python train.py --hidden_size=256 --norm_eps=1e-05 --positions="rope" --rope_theta=10000.0 --attn_scale=0.0884 --optimizer="muon_variant" --decay_fraction=0.817
Each number is 500 + 40 x the weight over the matrix's rms, rounded and kept within 0 to 999. Layers, rows and columns count from 0. Numbers have three digits each.

# layer 7 MLP up, 704x256, rms 0.129, rows 51-87, columns 128-255
486574468532435559444488495522503496501485487486467548562519484448519474442528519499481572407551455524520470477442481470510512511471477515402440528606420505579554503478462488519498483508526512573519530543463515454568554506441534442476451521515506487415491517459507532509491500431473509446510414494411456528564459426492473442512486462414500472504512528488482467482462545539482475513500
540439562573493525462510525548571489542501600501465476521492431506515522527488487470568514503543529602503492514524540467451517521499587501477571481524519497466518487466538444435526579527442541525371485523452610494520449501554546485443509497506487518481451506471495437523487519497534468478518412434547457496507508499495520518479568482475541502610472492567542520571478493542534541534492
434609509536429483500479466456426460479524526514568539484433563548490521535434510554481502507415501526552475469502469524531543490572442510448543457522501454446496501546493496434520443477453518517468476516523517510546474544474516511522525606518465587492493466537544470494510453498440498465488495530474441439545537449487466506482439558496441540431460471407488519408475418537419491516459
494416529445562515490417506496530518539429475482462506500501471470490444544485516522491419486488452518444502475510474492537421473476486533566409565550500561379492580471543509461455489539467448530447489539471446511505570507478553556465497532425452493510509473498532471532544550475458522512537507428511523562527509506556435492514483507500473547474539521524434475562552482522484503482483
504563486542485458493435498528549485493500563432476508571517606449442510479513518536443569480494575514523531466477499464511521526544521531522489556542495517542458499604468481456550507472432559494502537457513482506492555444459499503479579473487518514544470543479524483530531535504512526552488549455525554543533456433509424585524524520528521507549495485497469507509538471505507458487437
483476475537561508513438513428423544533484612475500595473483479485524521556497615448501504494477517533567491512403511581571501476485590517550515498448432414482440588483595569458466445494550521523454483492506539556511519559547586457495554475561544442465508551388451499480600448533485513535432464428500486557496515541484493516556494525521534518478545480550545520436519419520451546597458
493538542474535484516542503517567506437506491496505517596501524432497539544520522459401491605533464551540487488558562426482566545462498524530495466548516503515502549519484514450461509398494490540470538496482467544527485525532499536512456485537476475442480502483425559473478526537499493457577486554498535468544540436483440584510503447490487480475540487484464493537525543516533480511536
499459469452497555561472467482504531536530547516407515504484478469450500508506456460512480521465488514481453464524502503433476518505504455472503455517504511541554520500469477542505537524486500473428547489454502614481515565561509512508503506505460477470526444468441497538499496459511505514473459456541405588453564499500551523534535486448531543469485532506464518525544504484453538495497
567473528464478568491499560486547489515539506462533530469526596536541522530528553474520465423482462524464488488510551482533509545417520456527506500560539517507520490519574491498466477499574547479500502510592513568561486475542509460554463447478489544463486520482498498493457526460486450419527479499465520487492413431477468486548438400457528535444457562434462570543563475548513485584551
487554503467503540489503515599594492542481467561537463460443501466581523559510546432490508549468500572489481493431558506527429565440497487461527578443585482565516433454442501485478513436411423502529520460516497484491439503473482461603489466524527451433438434502477431489496551602436581519432469534527583426532512509578514502453519539542465563502485545466509508563551519487479540513472
461447481492539403572454538522500470439491508511542551473540470496514502510466454517514569555497498520560502564530477526497514367534521537504534537478524499461515501525572549610491524457517459515525541516574502582529474430493470483518549506403428475491449506470592496518511482570508550497475528492495495448492525524598504459465544539455505453510493467500522521475525493476503499573448
506501467412506443422455531479489517490494485551559471519519480534542479521499460569464547397542481552515519486434460471460498581498519534516555485513506482459578503505512525513483456575572532530514485601528451500520543532490511457482505507522444494501505526547501502484570483463493466466425503523466529572488525487439476438575513519483541509499468469527470485465507518519485534426542
506538501445501425423528504553495477444534449491435455528544495467571523482434522580472528483495593545436457511533527468531502472513564491476452488547473545448460538519557489504524428573466546486518554512465473463500482463458553408418521464523441570522459477524520443502607458500517491400397566521530568490467547498541519528483480522506550504536491520558546472523548544524497491417481
539417529496452464539494493513455509484491525601526483530499565482473484476551406500431458479522529530504475473520495474503462534569484458525545441486477509459433552495500550500490456480577505442479410477452512487548631476492431580566498438513461549493511508550568516481410526588525457413501559544507527459523495396480604556488524519572498501562536490524511453542432557571485491460431
540615521471569454494465522433454477495477462491487510526447544565573488511508505484492609492429466563520536444427514496525476540530510565537450498510481559526565480495478529483463541426530473495571480522511504541479457521498544522528496466471527447426546478515541480408505501545502531573494454526493449471497552513477480546465499508492482524435505498478487505480578438509541515564563
510532485476489428506535516510513524533490532508486535479527492567503502575453547496522535448479509463523500450453500562492515481532447441497529482518518506494528460441401501432492463450464513578561557518520466437518472517530490451412516476528492573570480547480490466564477497487536549454486542514484524548535446445428529494526510469532471534520449461534466512492490577556467478449521
563555437465525522489489511496496503465434539479489533514457522469522526494487463444533422559503514488560487529511514527461489514530454495541548511473540454447506506485569536457505541490504452470521494485515511558497424531496450470440449506521468513537522477486558550503551511465470443488492555526557508440477476558537500515501486572487524407570509573548557516540461478590453525510478
504476470440493515564504516527504495490553511500491450539521511446470453509511543405478534433563436423460504463512529458438513587532507542481515527462583414479561518587513514555463548459492536477480529431490498538574465565502506513482442544573518466537552525543395540494478530531521530469580523554533552533519488463425499511509472473483502521497512520534531510440441496501524523532452
501457528547506577510510502562510492535430495563566499515477506529579474485533510542566517472456555543475471477592509438469485524510491554454474534496498420552521490463495410475508478494505463510554479437478472488559523488404454472464566499451567515509553530455521478433513515494497463521596481501503554518502552553422518490519563536467574465557471519561429493495473503547545509436517
461506489517483545533479510498571435548481477478474477467487528496439472462506476425488490494423453448505472477519561536540482503436521480545493619519495495507432482533555503489553544491515463427518489511560488465504548480504461503471489491475541459512539511487464488546493533450524497531458553484431494505506520496496519467520515463410418586509439512517427542563507499523503474487527
540444526512536548458467502511497508551469400467506511575428517498493494522497515519475478512457459416479479484493501451494502495482493453390444529430502538540451488508489476505561549472508472485487447507516468438409489514512431630469417489498428513506455454546535489551504504448464474494535563440498528554581509475571500459532452488551548507551474440566474491475420528529520408488413
480526515542450574533493504541523432521455484465514531473508533534468452480518494478534497531564495467477464560532506501494537429582455513555525553527558442442561544512475491639490544514476465512456535516538413540548531503537449382425473467364525507493472529546498446512474543553524593544545524509510553526479511455470555498443501489476520508438499523489519564486442473489464529515526
464491471405501471518495497454470497526427482491460589496460431547477446513470556476509446605578512537517543448477464494479484451489573493414518427468462470439488435497523515538494476481448453463530495508520448448523461480515505480555527476529509493475452530532521546505412519467502464487532465557523501500486449513480537493476469468479493494531573382500530559476513497470504564432478
519490477569561451563472519480567510407517545505492489588535485594471464520539522512477553578524488542473515595466533472520480460483543489476456485453543556425542475501515475472501432452546503505545460438636492385490511493493466450467474422404431505508497557491538461511476452521565500424451505443454553401463464537493434524471500466519519424449487502577475455477470446595442518554502
513520517520528501494570522516553515541467455480489478524553487481538455503544511410508517598569425525486523484521456506452581482530584547514496545525498490513565484455485475510467471394502482504493539469478435500558500476521521556471436500479540451539525511452509605484421462544498528513539464471522440476451465439459487537490470517509471511517527524526532477548478466439510516496516
489486553557463463488477536488541486514513419505505550545496495456455543490503430499493438430581461464530471459443466488487422469437513541501616558539488493539475533535498506462405495464557457421557506454439484441508590517498506467515562461504437459545518497448465467464468477530562458381454507485494520610511510512519474541438432566437515535553540506463523483490510529441491579504522
480476616518439556551453464564572589534513471517533429502580572509500453471501492540536525442552426569484461457556523498477535528454489530432487540558474407531556523532541436520538520504520495428459488496474488421513471458535507530525455504527579613516551506495508515513475483480516479467550551529560491464551484553476559512481477477492529529452545499498519522476504484500506445480560
462494498502521518552406534444385507478467437468564556510522455469433559516498612522461472462487547511471504533476513547507518477502431538476462469535477534541507530345517502547517500453537543497489475472549424494525482450538493487509485512495515502455476535450479566492525589565478510504482466540504444511580499440548488449454533505480450505483505490588493486573448482491545590470542
509468520482445530512515485544470573509547482410532543523512442513439495526490580496448483476594572567414482539494523511493571500516467494414489480526536470567436470504471508513543445466485634432447501483467545434479456491517532512556526514558464499500442479519428484524511500438455445432402489484510511488551509491444449444485522471572536491533501406516487531503494508470557478462463
470456494433452548516522482509465535558381517569521458500467502569521524468498499562486512555472508517558480451518530537440490490482493496552545539428468447536535476484579484397506487439453472499514517472478487557524477520482517513432489498484477429476492539506483462551575514548544465521486485517563522496455570447472459578412551439506497473448514518498477462549434481476489528468437
444457475467506480497380523480491478513461494499527443500509514483537452450499510542538512499492513521541387428527554505523499578550561480554501511509480523512493454474544481542483460501507517485466559511418475513448531530506509431478494520497506464483495488498507507479428476474503541514602467534553429594592491519565512535545518490473510492478491483535520516439504496518544564537513
458469482441475542469423502494536517535492486528528542496537499451528484534459490503527487468505480509522482523478601577487493505479479462563464501529520537458504501470526446510548525434510514425481461461546530471431532513489514570532575519429491515536486458514506525483506537482502530522491472484471502444483489515464521530493484464501501495490427468485487519509527588453448528481495
451471470457481525474502492455533446498415438544502505522443501564522466518526544483531451549484506525562416507457512444542580487464557440438501525481505500460450403506580491508472504544508520533511505551511487527489466543534484530456502483491450476489500523514471506471464450493559524464536501532467481462453512431475498448497517458503515509526476490463520537513452499523445379476513
514445502447431588546499461492452468520487495536526476538496467430565552513533496447463472540496550473500557454493494502506478446457548522487471505463501475455489525439485511482564496410466538542525564455470488495428453466394524478484488459476531497483531560475417452451545455476467566555439463531559545495479549559574541472451566522471462427480467445503613459573470556520498466409466
513509417565525508461574539504461462570468511490518559530533503580581495540495480475605513534461485523517475477444438514485565434534554496472468428490515463549511529489478490552506464539521497521530563503481488447511505507400477510530519501457442534509514472458545517485458513564549566535555516510515475512507511547431520520512451499487455504546543475532543582502498491482512505496480
520561442557462541466548556489516497473467424502460509476531521512556458444531450463541482497546516501463499508532492496513512436505527495488481517449511497375532422522484493524462570521450558462457440508493502505557468560495471503486491494540536491489459498483465439533485534524509510503531501464549518582496499499548499467472466526476463512531537406491503513414414461471467488480514
481474457527512449507476562505456553428463521477387508511548434508561501535420566415484476515511541510536464483538466473522467475483518524458502483493415461486494536491485515497512508538513456474551503551519507486511544508572525578543588513517556408540478520471483440577484487464480516497524475545495456528551471445486545528445465452527527540493450531516481499516567617561504517493507
# layer 7 MLP down (transposed), 704x256, rms 0.0706, rows 51-86, columns 128-255
465566451485479486472493529523525527538476432467481560450534497568516506509547381535518423460535528475526605450462567423515525478458494528447523513472487473501527545563457470581507507467490532534501487513517471506452564501491497484418441469479474413547513503497547543463483504508562534428516533472459490566540500506465529442586497445421573547574526536505465476461490429440509499562499
506517443483533533527450555489495432424454496508530468488446612435506526490509483549515465482512496450502530496506516483560516628453437489504501479444561507477518527536574469521474521511565591487450523548486437590524479463495536496516567540478517427546527504496475503480564473483476514494475529539463413542489472480505515494554482529499498537495502554526569489472428488480479468505574
449517433466467433506497491486452561444497486486408525448503488545557504428420532436507446499493564527504576482468548395516525498529467512530517559508517488580471471501559442498464569491462486510504475513440464546499427561533382443474486512495509443493527572550496535555569554554459492466472519561458527473463511451484428499484507468540475430499555480508505477494483545499532486547481
507546580431530450509492433515473445520529513497516487510459459511457483528477498444511564505456525592417506534496489481515453447520518488490494520524483513452546483490539508587448489467556524486477449497483499527530562523495571573557421488438483502504425500549510557481496504527568445470559485542512521468535588477466491497428494530459417517527518506454499466548530588493480516551437
491482573551455505497506479508488509568479589524571523506470462496473499503472460550435462474547394496507483515492526466468402509483522522455552506485530466513472445570489546551495498529507486543545456510486478430470398484503478420539469504525479512482507564450483477477445573434455508498500449467517526523571499574537507554598539486456509526468484455532494449474510529481467545500511
483488513561515454497414489447410483500474557460497528474533441518458521513558526502543454571512515524442528512509522562528446474558494464562491502425487488508487552523596439488513554526469482549512467504497476588510529532471450563508458467552481578477500533469503444464515523484523453550468535533583499513416504481486480560429420507507475517480493524537471577460515482431470505508479
457541457525489489487483461462566582447555535551405598517459524513489531512453490443491570543474466516459540485485480465493407498520506559463452552495529446507499521532481534473589454530582537523448460501549521473431539532481477561482471547474500482459505470485507483510472492489564482566481490522495497593505447494563458582500439564537459476530469486442502479536484470503489517529539
509512491563451486504534512494424531533547522493511514546516531479462521515465515505488547511447540458481556518499468476499431508563489479511560512566517536477532461534494496446445482500474452434485524546506438572488462566475525519520457524472537545502530525513467435523458515436515571523472510475507408543506479526453483409502512459478462518479463563473500525485518514480532518590496
473468534481468520425521506516530472439521487453538492509583512476538432595502480468524434442525465534524542483501574452443481462460451481533400480562522472503532434461482517480477533417535590493513415492500520521486436505541486539522451480394478478371502537419498520466488482496516542500461478500402446481451492514451513449516429522526460471483500474489418504490515510505427491530559
497518493441529548525516535543459518513463461453467485543522461537602494451506490549485502444497503491501565501498551468468427491468478509608502507533524498494527479520573420430538530480477518556441498439532518538534402537446579459451494534509426529502483481498471513539496504471437503491494493495467529462550479518505500502460497423549498470504600506503517522467496491496503581402548
458525505529536550535469534496520472566483531491502523528497454511563531515559551451493407449538519462459444517541569482497479497475531513439440545455496484470496519505545520535528521477598519549555520545447496505459528474493511547409528474485501485485446441442515426521475531558499441444510516535506511484519529458487530515522513462492479473492569553511481491446543533478531517512570
520484579555488579484513500452491501476564512528494547461524502490422463445499529548476450526489573533485553475459543531533547471484466423505537560506495485478482484419490552468566525436453497548490471466478498586510487511528507512549483532506469521517482527524500442444508472513441511586540494523535451517499486525557567547556439487486457427458504453451529436509456513510563455487502
490513467568490489548457407489491529518477484502466577540545439512489476489506503533482473577471501547461476414520495518520450495494515475501530577549531516475575449562559521554441528415531531448556485445502521475454537501492447504498495588550468461489446480556485476465573501523540459482415494469559475453559571475562461532473454471540469465501578471444526436496471525510494517503527
539426510510515486520661486502519477502505523560514525519539564536482455541487481556513542524529517532432504547422530484437460455464438565575426474416508528505498485564478506464438370531505443527551451516388521468463492456511482565574507411600443550500457531450521579413462490543507507499519497481488505498483552504486521574472524455554421549494511498495447442550526584540457515517432
483471459436522532497496499493524438508477498510589483505526474526510574522544468486482521559463507516482519589509461495502452489456509484572605508509483442539572564499558529496522507510446550530385483514486507480552512507476488438453576576465465496509428542489441524528444504479458468450457542473530481516521544553517509466505546515446484429507534493464506468491470493531575519493482
524520472557520521506477501473515499529548480439527545550435479500579554457545549545452473544561515472522469486483445513571451499524441538543526510489507479529486498491545470545501494539450524532501481531452446460500512428521493480467429490480422484516510524520527469419541521452454497499498485508495523503536510538504465488504544471479505527515452476520508539489534523551437526485554
477465500528529506567543489477513545456509549509399549500529532537459583579442521509548470468521576460535525464492509495480443446462517494497567556474508496517515522556439554614390550467504457465392447494500451484453568510469449492495517550545538572482509531461528549471454533550545453443476493499485492522480522504488406460535492458556444495495478523520531493509549508490553505547499
433461518532469538525447478513444438435454521560515465510549406484520441463442523441502582434474518452526614479500490482458417435449446552527472510507506476429549564479452501537511507515529493431469523568536524511479490533481478497406499542533492514537480470530540506552549473492502497508521538553460590509595496476448624512514497451467495525561495503536464514531466487443465391491497
468476406467528535518533473436479396553482526430496434482565480540528496500515508545472565526479530469491534505406496477558477528504453434481500509435512525449556577500531449486517571501508538518516466501463475510513527509490480512529458547491568527499439505473511541442503463531464540467548445534528536519489526534528564551514494574511506463522377442431438497462498566440525464448551
507542559485518506481470526569549504475474469443454493475433419540536505433465500422460498502515469487481513464530539492520473473518471445544513523535475445490473554523573539516456496552420527469562530445431454468481520490408493477448533512483527462557503539556471467453464567529447474462407514529490510507509511453508475470494491484457478520467487560455543493492491533464502476502471
505516556527513477480472482622487557506515459564411493513486514466456418544511411506507495525501483491422522475475558488504467486530471518540511522494456554522471474412584491553479512524482502464458469498548475504514508462531440567446484548491483539488525474534511518481478500515547464411484463519495569456487534460495539441476491427523475530510467398555430528532522518502496474501491
491497450603563537442478539453517484542419537518505476495535509476458620531490492467509458494470526528498482510538515440506460507514493602504518490479472472573456432551465528506461520545490505461548493511524480553523509529550401505538418476527464455529497507476516460432497512471517476481446442463493456572504510527465467484553524492455473501536496479522564516554504490431580570519522
509499473500508503532492512517485501532586531540506451522509515489525582465448424517470495552475515412471481510481461508464484549478524496450484506543512486548499523513526404452553451535527526462457536536505578496522500555536464465498456477514459485511483497496532458536558509497478533473467510481487531427505509526501484490480485517501514509520452505525511564424512478545471483543442
488451478542551420449517470491484465456463421487495496538545451564425519470462461471582546481533494501460500558560505452508512453538463558462486521493589586504504467545560550561490487439527564522478541502527499514453523524469511511488465508441415519543546488482467509464470535502503475508469484467439510540501545507519517484534498531392496511448522564489459523492502455491426523519506
502444512545555512502521533508447561487482495420449507430408561533539528469496500429531512529496421475425455441474473483528460534560561479503532527466465476439461509502559556439420488454547500480502485535461483469419492561499542503557457412544470477550541523473552477565502529588497487449550484549473464449445584500448442611527548469566456535464559443507440552523570494516551567540459
555486533425535556539458513514603525582569525554513452541464536490504571541471494460464607474433526510455553498427429501541413546511526445469473480426485454534560504511478528483507518518493387505488512505583549542469493505576575483518491555475490472591420467514518530551437536531477567566478524531465489460484507438416510448449562460526506553600540464530469486481483466523525562517517
396501552520490550533533483500486481497436495541488530486510451500443510488520511552551435435475490537537555551516480485496519563491514480536542413447486514535495497583422553499486493518471525523504491463572465520547512472472529516527513491516433525515611523522457547545545414413507545568500467490459498521487498519504467463526484468456499402513497582490494430547464515551552438513474
459572590522489441483536491454469468540505482537606508539499526429511522482531539511493518484523439544470511513522498510506519426582494480474444502504528555494450612504540490474544501531489552494504510530577477441516491419558608518435540466510477476475468480499492535522463415477453479509535562521531561502546533502515424582468548485517500537476550452539463453430514474474503475548586
477526615451543487518511480515465462511464446473581437488543431481506494488500482463490460596514572570509584537573507514456520493561454483451498435529519533499538473471552518465490430557486555556497492508436487465513492505543526574530463475514534513509476513465457534492482495493440433439490523470543525540494507466537485509517535540507477520463542537493537526499497485480444569584489
563487475505502550502574518544459507520515558470499493485501457486483543513451522457482553442481501470600497506506432523556513536469509497483463537426445527455556461518450597475509514464433453535472479529524486477508517571460454560493525496525482474542452472548548494519495479577441514458534515471512571500479486549567434522471559470416583502491514466453442517477503418466544483499488
529569474468478432510434511489389486520471468501525533524540511412492408554442488555519527512437480526457557489521523504520492448508464444556573549468560478494499576450531537500537554405546483504484495502495585531499505478456486543513552421504464498449482511458541518493428461512490456511500485491478406491550539494547526480496488515507470480506565499545506506488461506387470502511562
481500524573497483524494466521486507487457507478506520469512471487528600474502498464498474476534491505455479540522499523488448463509484516517512620490487475515479567492486503513501465535463553528497485484503481566511510544490474486497451551474521541492487522480550502465516522548532470495513504473541526492473471583524472447535483489478522448548533500547602514513451460522571491545470
540495384522615542484488512500469527459516475465523564490542453494449541446452503463511489512537494525497483508504499408445440541545507610506512445528406487542509458569530517492472465571420517501565471518488548479535538547488482524475451507490509484518523575506459497478479570517533497472479561510450456571489522476492485553512551444477459474523538436549528484550490476453515514523432
562527470518466484523510466478603493460449537447484531452511481446454563481542451507468475568581466518463500463475442481559449517552508546523529499491417494530498495514541496500532526513467464527537469502523511523504478508544498498491491430462499497482481493549497449533493519495485521498501507523507535497552504504406431550471474445534478583463513519483511519541521510495495511539496
513568523444518521499581454547513536501494457537488495470549437495474509505509457474506489502524466480464480540543485489520527445395557523465465504504443493519521481457503505483543489493525448480545507435462421511482513493515491501460508466431535476497478550544484482503541496561415491463562538474477514479458538429568481561467564479471623461423469453441453461524482497486461479496535
473511562435467537503454498436508466479580469514482485557491525541513509540478486538448500540455514472540520485485497459546487565475519468398518566541493531575495519449519512510563501547529481557491548486491489515416479442451463491480492509424473561531574530482500490521599434501493501477486524543440508503571484517495493512555489515467483500498476530487528507457502551531549510462502
# layer 7 MLP gate, 704x256, rms 0.125, rows 52-87, columns 128-255
596571523522432537525500510462507465513440535430476487481485487474535499545495446539522512565485491516467474425475445535454531489491437553445451410547438506461528491478511487520358560571509488531560576525443553474502427522540493433587498469505561478543513502448455516495512569457557515476511525493558416479509503583495508503492506532521521455458559337564496463531516485517521523558560
438506503500490491471495470471532517509508549489519545467546538479518538455450469493488491498505514488527539520479551489519508575530542485500542460511572532553534504502584482489492513463452435499454467536524444531457417564534534428547440474511509488537492511475413521513543494507606497433472482448559482428451472409437444499462524491486436414490509455415509480521468475453539530490529
495444473514597481449540491525522534460492516548448525474535533490491497540480599562495494480466570507442545499490539485550528482496529439506474502483508463473445498495557532568439481494500490459414482501457506559522451589494523537520513463462479552509488484530511421509480558490545584544535501464600530515522483537478545504514494541477492541537560429491510502505494489493502523566513
487507424451439481404517471425440495495507524524474506519504530448458536453480484490550534433454475571451511488498527516516532514481516534499469498523521506517569524496484493487522458534456473506539559541597501523513490513471540484488510478548466476524520461435482509534509580520518507498466532504507441416502537455416516497449434549451487419463499546479480512506492479429554566494468
478449514502491528550498504526484495496498470563453459481431514464447523432522520550568510532548487431565525505446506459537477439500514495444571517551453494417479532455477435477432492538540559474448533461507506499500512406516520465447541550469482509547489534468532537538505435498533544492477464443597517536525541486588490508496419538567562435499515576488489593530541456508489501420470
566529503543451526472498497464509499488469501532539437437564499537527530574520480545546553458538529467485545499581517492431454475434508614446493527485510500514514484497406408473396523431487526481519562528447503443549479451486525503493462533521501491480574505571440536491538512559466503556446519500514500508484491457548532521508508540473505508501486566533531538428499535539468500462538
517574478564497539502473468538504490558482391506490452463426531512466427502502481532493483533453559517497485529444519476534482512482491543528499445458513525494534424565571474490449496446498496454465538464499434478493453436487503502478588552513513484489544511465455569529444516524461568483533531491559405480456565511503492543504539524503557451504475539497518469489525402479476510537553
513459552500539491402479559543553458484500501515526509512507534484487527505541507461520402440547461476428568552494472448468489466487512474471522415513517515449543543522532478346478483520423461498457484502595459490489545504480516454513436555482523503455510497512510564592460437505450410496515459538494478565471481496440465479465513501545539406423494497496460577512523504525535573458461
546479486518530543586406524472478528552500516606558505531486477471551597494497570515434449520515518499584510517437491504595495512527492465478511484553506503566486541517464522435467511504467445473502479518507517508492570545450503582546544517442502566463483494483415447548480452582460520486457526499525424459500540532528545481592470494557485491421531559494488468530529480475509531477502
532532475533573430511472476490466523407510534447589458574435540540503526458530519522544508509553455452514536508534476500450504489556531444512464480464471481487576486428500488526452560502465553571540561524479544412475538561498461455500543566451607489557577491471451479461508485537527494516527497405493493524577500559470457553499477520509441510464502495429507455466530506490496487481491
532500514474492468514509508537554515445463444465479489526510478484499481471484496540509459527377469526459481525459486457479531500423507452557447532454478499509424463462463484481382503482484564565510489387498418513545478562476521545440477451466482478493434525471457565571496528453498488514545481466544557451570479531499443511513464477498455483542513532423475508528451464531547481480542
481452473496528598465490564468481527495489487531554480525525517527473457523571550456521530544540542451517494549552552538502504488461471491514540442490549501455524462434442484500456507583519496523516463541604424469453488541547540510508517498512546512539502522446530453510528548484487382502525516454499521487493497489448407462535464501509504462421423512521469561466537471484505439544507
498505393423492446503464474514478508498527550557474559512553490489479501493482527510532473550438508468501517422495481552525407521508551582505443412460563424518483490488510446512434524451533554471460509488477470521461509577500479516470502470521465510465512478513519524594506487482525493446499453566478527517443514519496543489455516550524551542505424589520510511522529467491495528478407
431524519452538491484453517435499541481509574531573562490596499443477498438556475578575440522476512518519551498506498489524443531457470455512499441538531463460523534516475457529497529516539471545470488468492521493491490490489462451497523545516580545461491484487477492490514434504477558486476605486454519405490476463507415521550497490471468441565467471532431498427533524472548519462576
538515425567481497484529523475586442448556519494494534528463553477470520419517470558518469574534473480480445480514524450520500534522536577465508499483583428483490463602499435472483499512441494487434477464453489533583424514483470524512478520493368508550531531515524489501521509494513489494463447463498505485473512560540428483473515543487526449471482470532545528520508583478481531518493
525510490445497455503535482514529505517462487484539548452477510464472448498446437502602473498557498531525550503491526547504449575480435536534516494472529500560470551534481489504435494494515440524504514512543538511457471466509446517545445454546431514513463462526514498472516455541438462579538508484474502469541545490523494552587506449508505411480476545565506488501499496564473492543487
469508498547509465552489480438529485412462524524600473452525522548473474469492471465517423428497470501503548444532465517497550444551492558460498478574532479506491385506638518450470549455572456412492527461467509482516533527459425494484465475501436442489461434499484524502575531482498580517443535480405565419468630462514461506453511501490521591488499529488399467494495455451510486540459
394608527468490507505485513521493501513519462477560532397469525490455492504508452538524470464487529491440522457527489482461425593542531579492465512472474508520475472574469482523491534484402537489404538501519461487458541513506506510463508582534502452440556506549547558520498424539492524412431447497521560492491507495465532522515533482511505486445457527463497519473543482560502512374509
360449522505506531533569530568486507406563495501503519539492513505527511504489506480501464548483453532532468511501486460439573533574518503448540460507499476462541556486488480600492474504558515470535518521513510558486415535538481520491566444468462454503482545527463578519511467540509533494518467492421488457474477456477589462533514525458465512492451515491465471506483507519474509529526
505496501507514535483454564515475460437484544480441503474529450467515544518486480465491487461502522570467472518546491465444514475519546548501453427526510509551492428511529517474516415513527482519452462439549442453510485525520472494514506490498491520455550478544526555462478478489460450467530465529492445531492451540490471507482509524443509499480500516560515493536489525423535507413531
455482439453488462540474454478503513495484560537456489513499414507552511514444484486585496457490427498492558471513475529513557493416481474388454478446412542479493491480578471530474486549516454500480534634485535531455478495498577465459488467537516486531445471511544506483555478512462507442620408469417477488462468472445559561558454487533549482562532597500488477462571518529500569586477
483482525483563475545453525583483588515521548495574506512477486489534516506596524546502520460431505473442516524461541470497450522453513481605465509536563555485522491479579501549488509506507513529464527479526448536470458531429437496569502500488523527509556469459469488470502569553511523500537522521508524546513540485491487529498459450519478458538484495518517469489497459490450499516535
534448447496501495490445467444448425529495537533479448431480465527459466543474501498527489480538426530447521524525494523531517487526494470525440475530445432553553506502592477506491558490438521511472468440514491414541528517538501507468522460454559403486479509453546475524460486494481494497517490495530514491513445486477470479517494484416501522462536478517486513576544496511502498553431
502533561609503494506457506540498561575520435472542538518449429473566542534488452497457497579567420464402514447580530517456525482519504553449472531489519565518540567420495524449502470525545449521421497558446475494527503489493539566470518453521535525577449548510538529541507508543515472461560480488406452546421481525418424534488464444527549477467466503572415545510538491431533602417468
553456455540471535535549547507492527562507557507478454522450508543477442424519482407507399544551447520508493448441543465509458505485566510468511482534433505526539531490464516456535548486506445486550482472516405481521479476478489543463572482441451531548458474552568460419539535509580491537441474446519548546550544520575465448510488522462486529484464552474484499536498535472511479522545
480471553430554577465472538479525414528499488499420452504526474433485507464586518442526500467494536520512492489509447523529512464501458519512443423503441569529450516445478444465534505555524506500552525453487532525461523566443458503512542496525517482466494495511452440581495563542499483497434486477503513441490450524555553568494516578514512497515576491532453460523460443518464547501524
493482510485493540426527506476553474454517504410478473454402441491475505469515486518524437511573530533483554462458447442502482554490564456455515407481476466558549486421488457589492528553530504514485520433529544528455526558509448538598501509490591460526462556524562479479521518612532521564584492510456520507484502543470565456541529467515491535519417458409492582530547527534529541509483
409484488517497499482485489539510490562496465510442513527395523522472517474494526486514441476542525527528508482516507499425491487488522531585568569532436472441565455567489486519500468502447537542465536506600493459529528469472454470498483540455568487538554549489510477521546414524600501574470488490446550511540490531491504527463506415570499534534525506499443547518484471544544508488504
525497471551597543474532478563544529441505452470495481564504409478572533506542523546514472461541526499478537500520463404424460577523536462509444484507464478430532526446470431547408535474540459516456470469541548514470437403401534536505540578528601528432464480445580579498521477565395510439588543498563541476545483543498515563478529474469394500412544560440426434500563534530500422555509
515505531447461535557455490510506499489506505607500474490474531509557496424484559549490454541453541506528513483545475533499504479559503493562490501559503510504592484531554516501524553564594503521513451531499543476562504512502476556503562518578644456566493499450487498541503555473538535530486538508538490450467494498548540489564520495554530409563488523533514424479471485474524492470491
430528458503473473455488577438497478468552467493490416518519525449448450518528519479502523478473553538537486419437504536563530478518551514389465399528555513482469494473524510548466461512517497501497456482478486468576448463521526579547518538493508481446544480516412474556513443481547515501500565505477496522481484427500510524441448570532438543487456504471384495529524452492516414434567
515484524579520431516504524576502520496624493484508454471486450518442461477498560541395554481488580436482484445551486502497539525557506515515537527501525504454520486560476416535487563470582480470459381498500491424534465462412480519452520493563459524448527538517427465539434469547497520510549551511488470486525479475515471530468529561577518426506551492473511534507489435448567485509508
531533515487493544566440493496401518469533401502503519550489496459479452547493491591520497411390531495525562466451570530430535524486541476567543414569508493518502506469498416520499491485473493464467550477565520481488478559387533597537561568532523509499477468515454471485482467433510458515508476514452463574500455413508492533534522540473541439476464489579561441497479506545487503556450
477597522458488540539494471471535506448482492511533437497514517473539450611577470482488510521519478473444516512392500484482488500531503473505515535438587504521582571498480492481581450486492513490536545575485541437505503462506521535480477523572519473510514584461498588472479495428493517515547495536455476480465520535527494439539471482506512479449498451555488511450575568486482540551556
480554504625519534512461467504515430490523545514498482525480458459514486535435492491548487530536484564537560509481490536534479547438565502506521521547449462571519545438526502546477517555530570463467587478434512508456510474511495460446482492426481460471483596525461567503529470518523507407415515443554513512496499471444518479490524513517448553478459522514496464527540452475540543536561
414526445524472505546530537468571489536511480470485390437582514470506484462503455510522435444461522495507549501569554479547507586453556555523536465572548410486432554483488507475540521460505557456501541473520458521401462442604447487542585437431529455468556471514484603480475517570514547454463532481547537479548519437569566593473424533588496487453493517500492524465426514492588537513535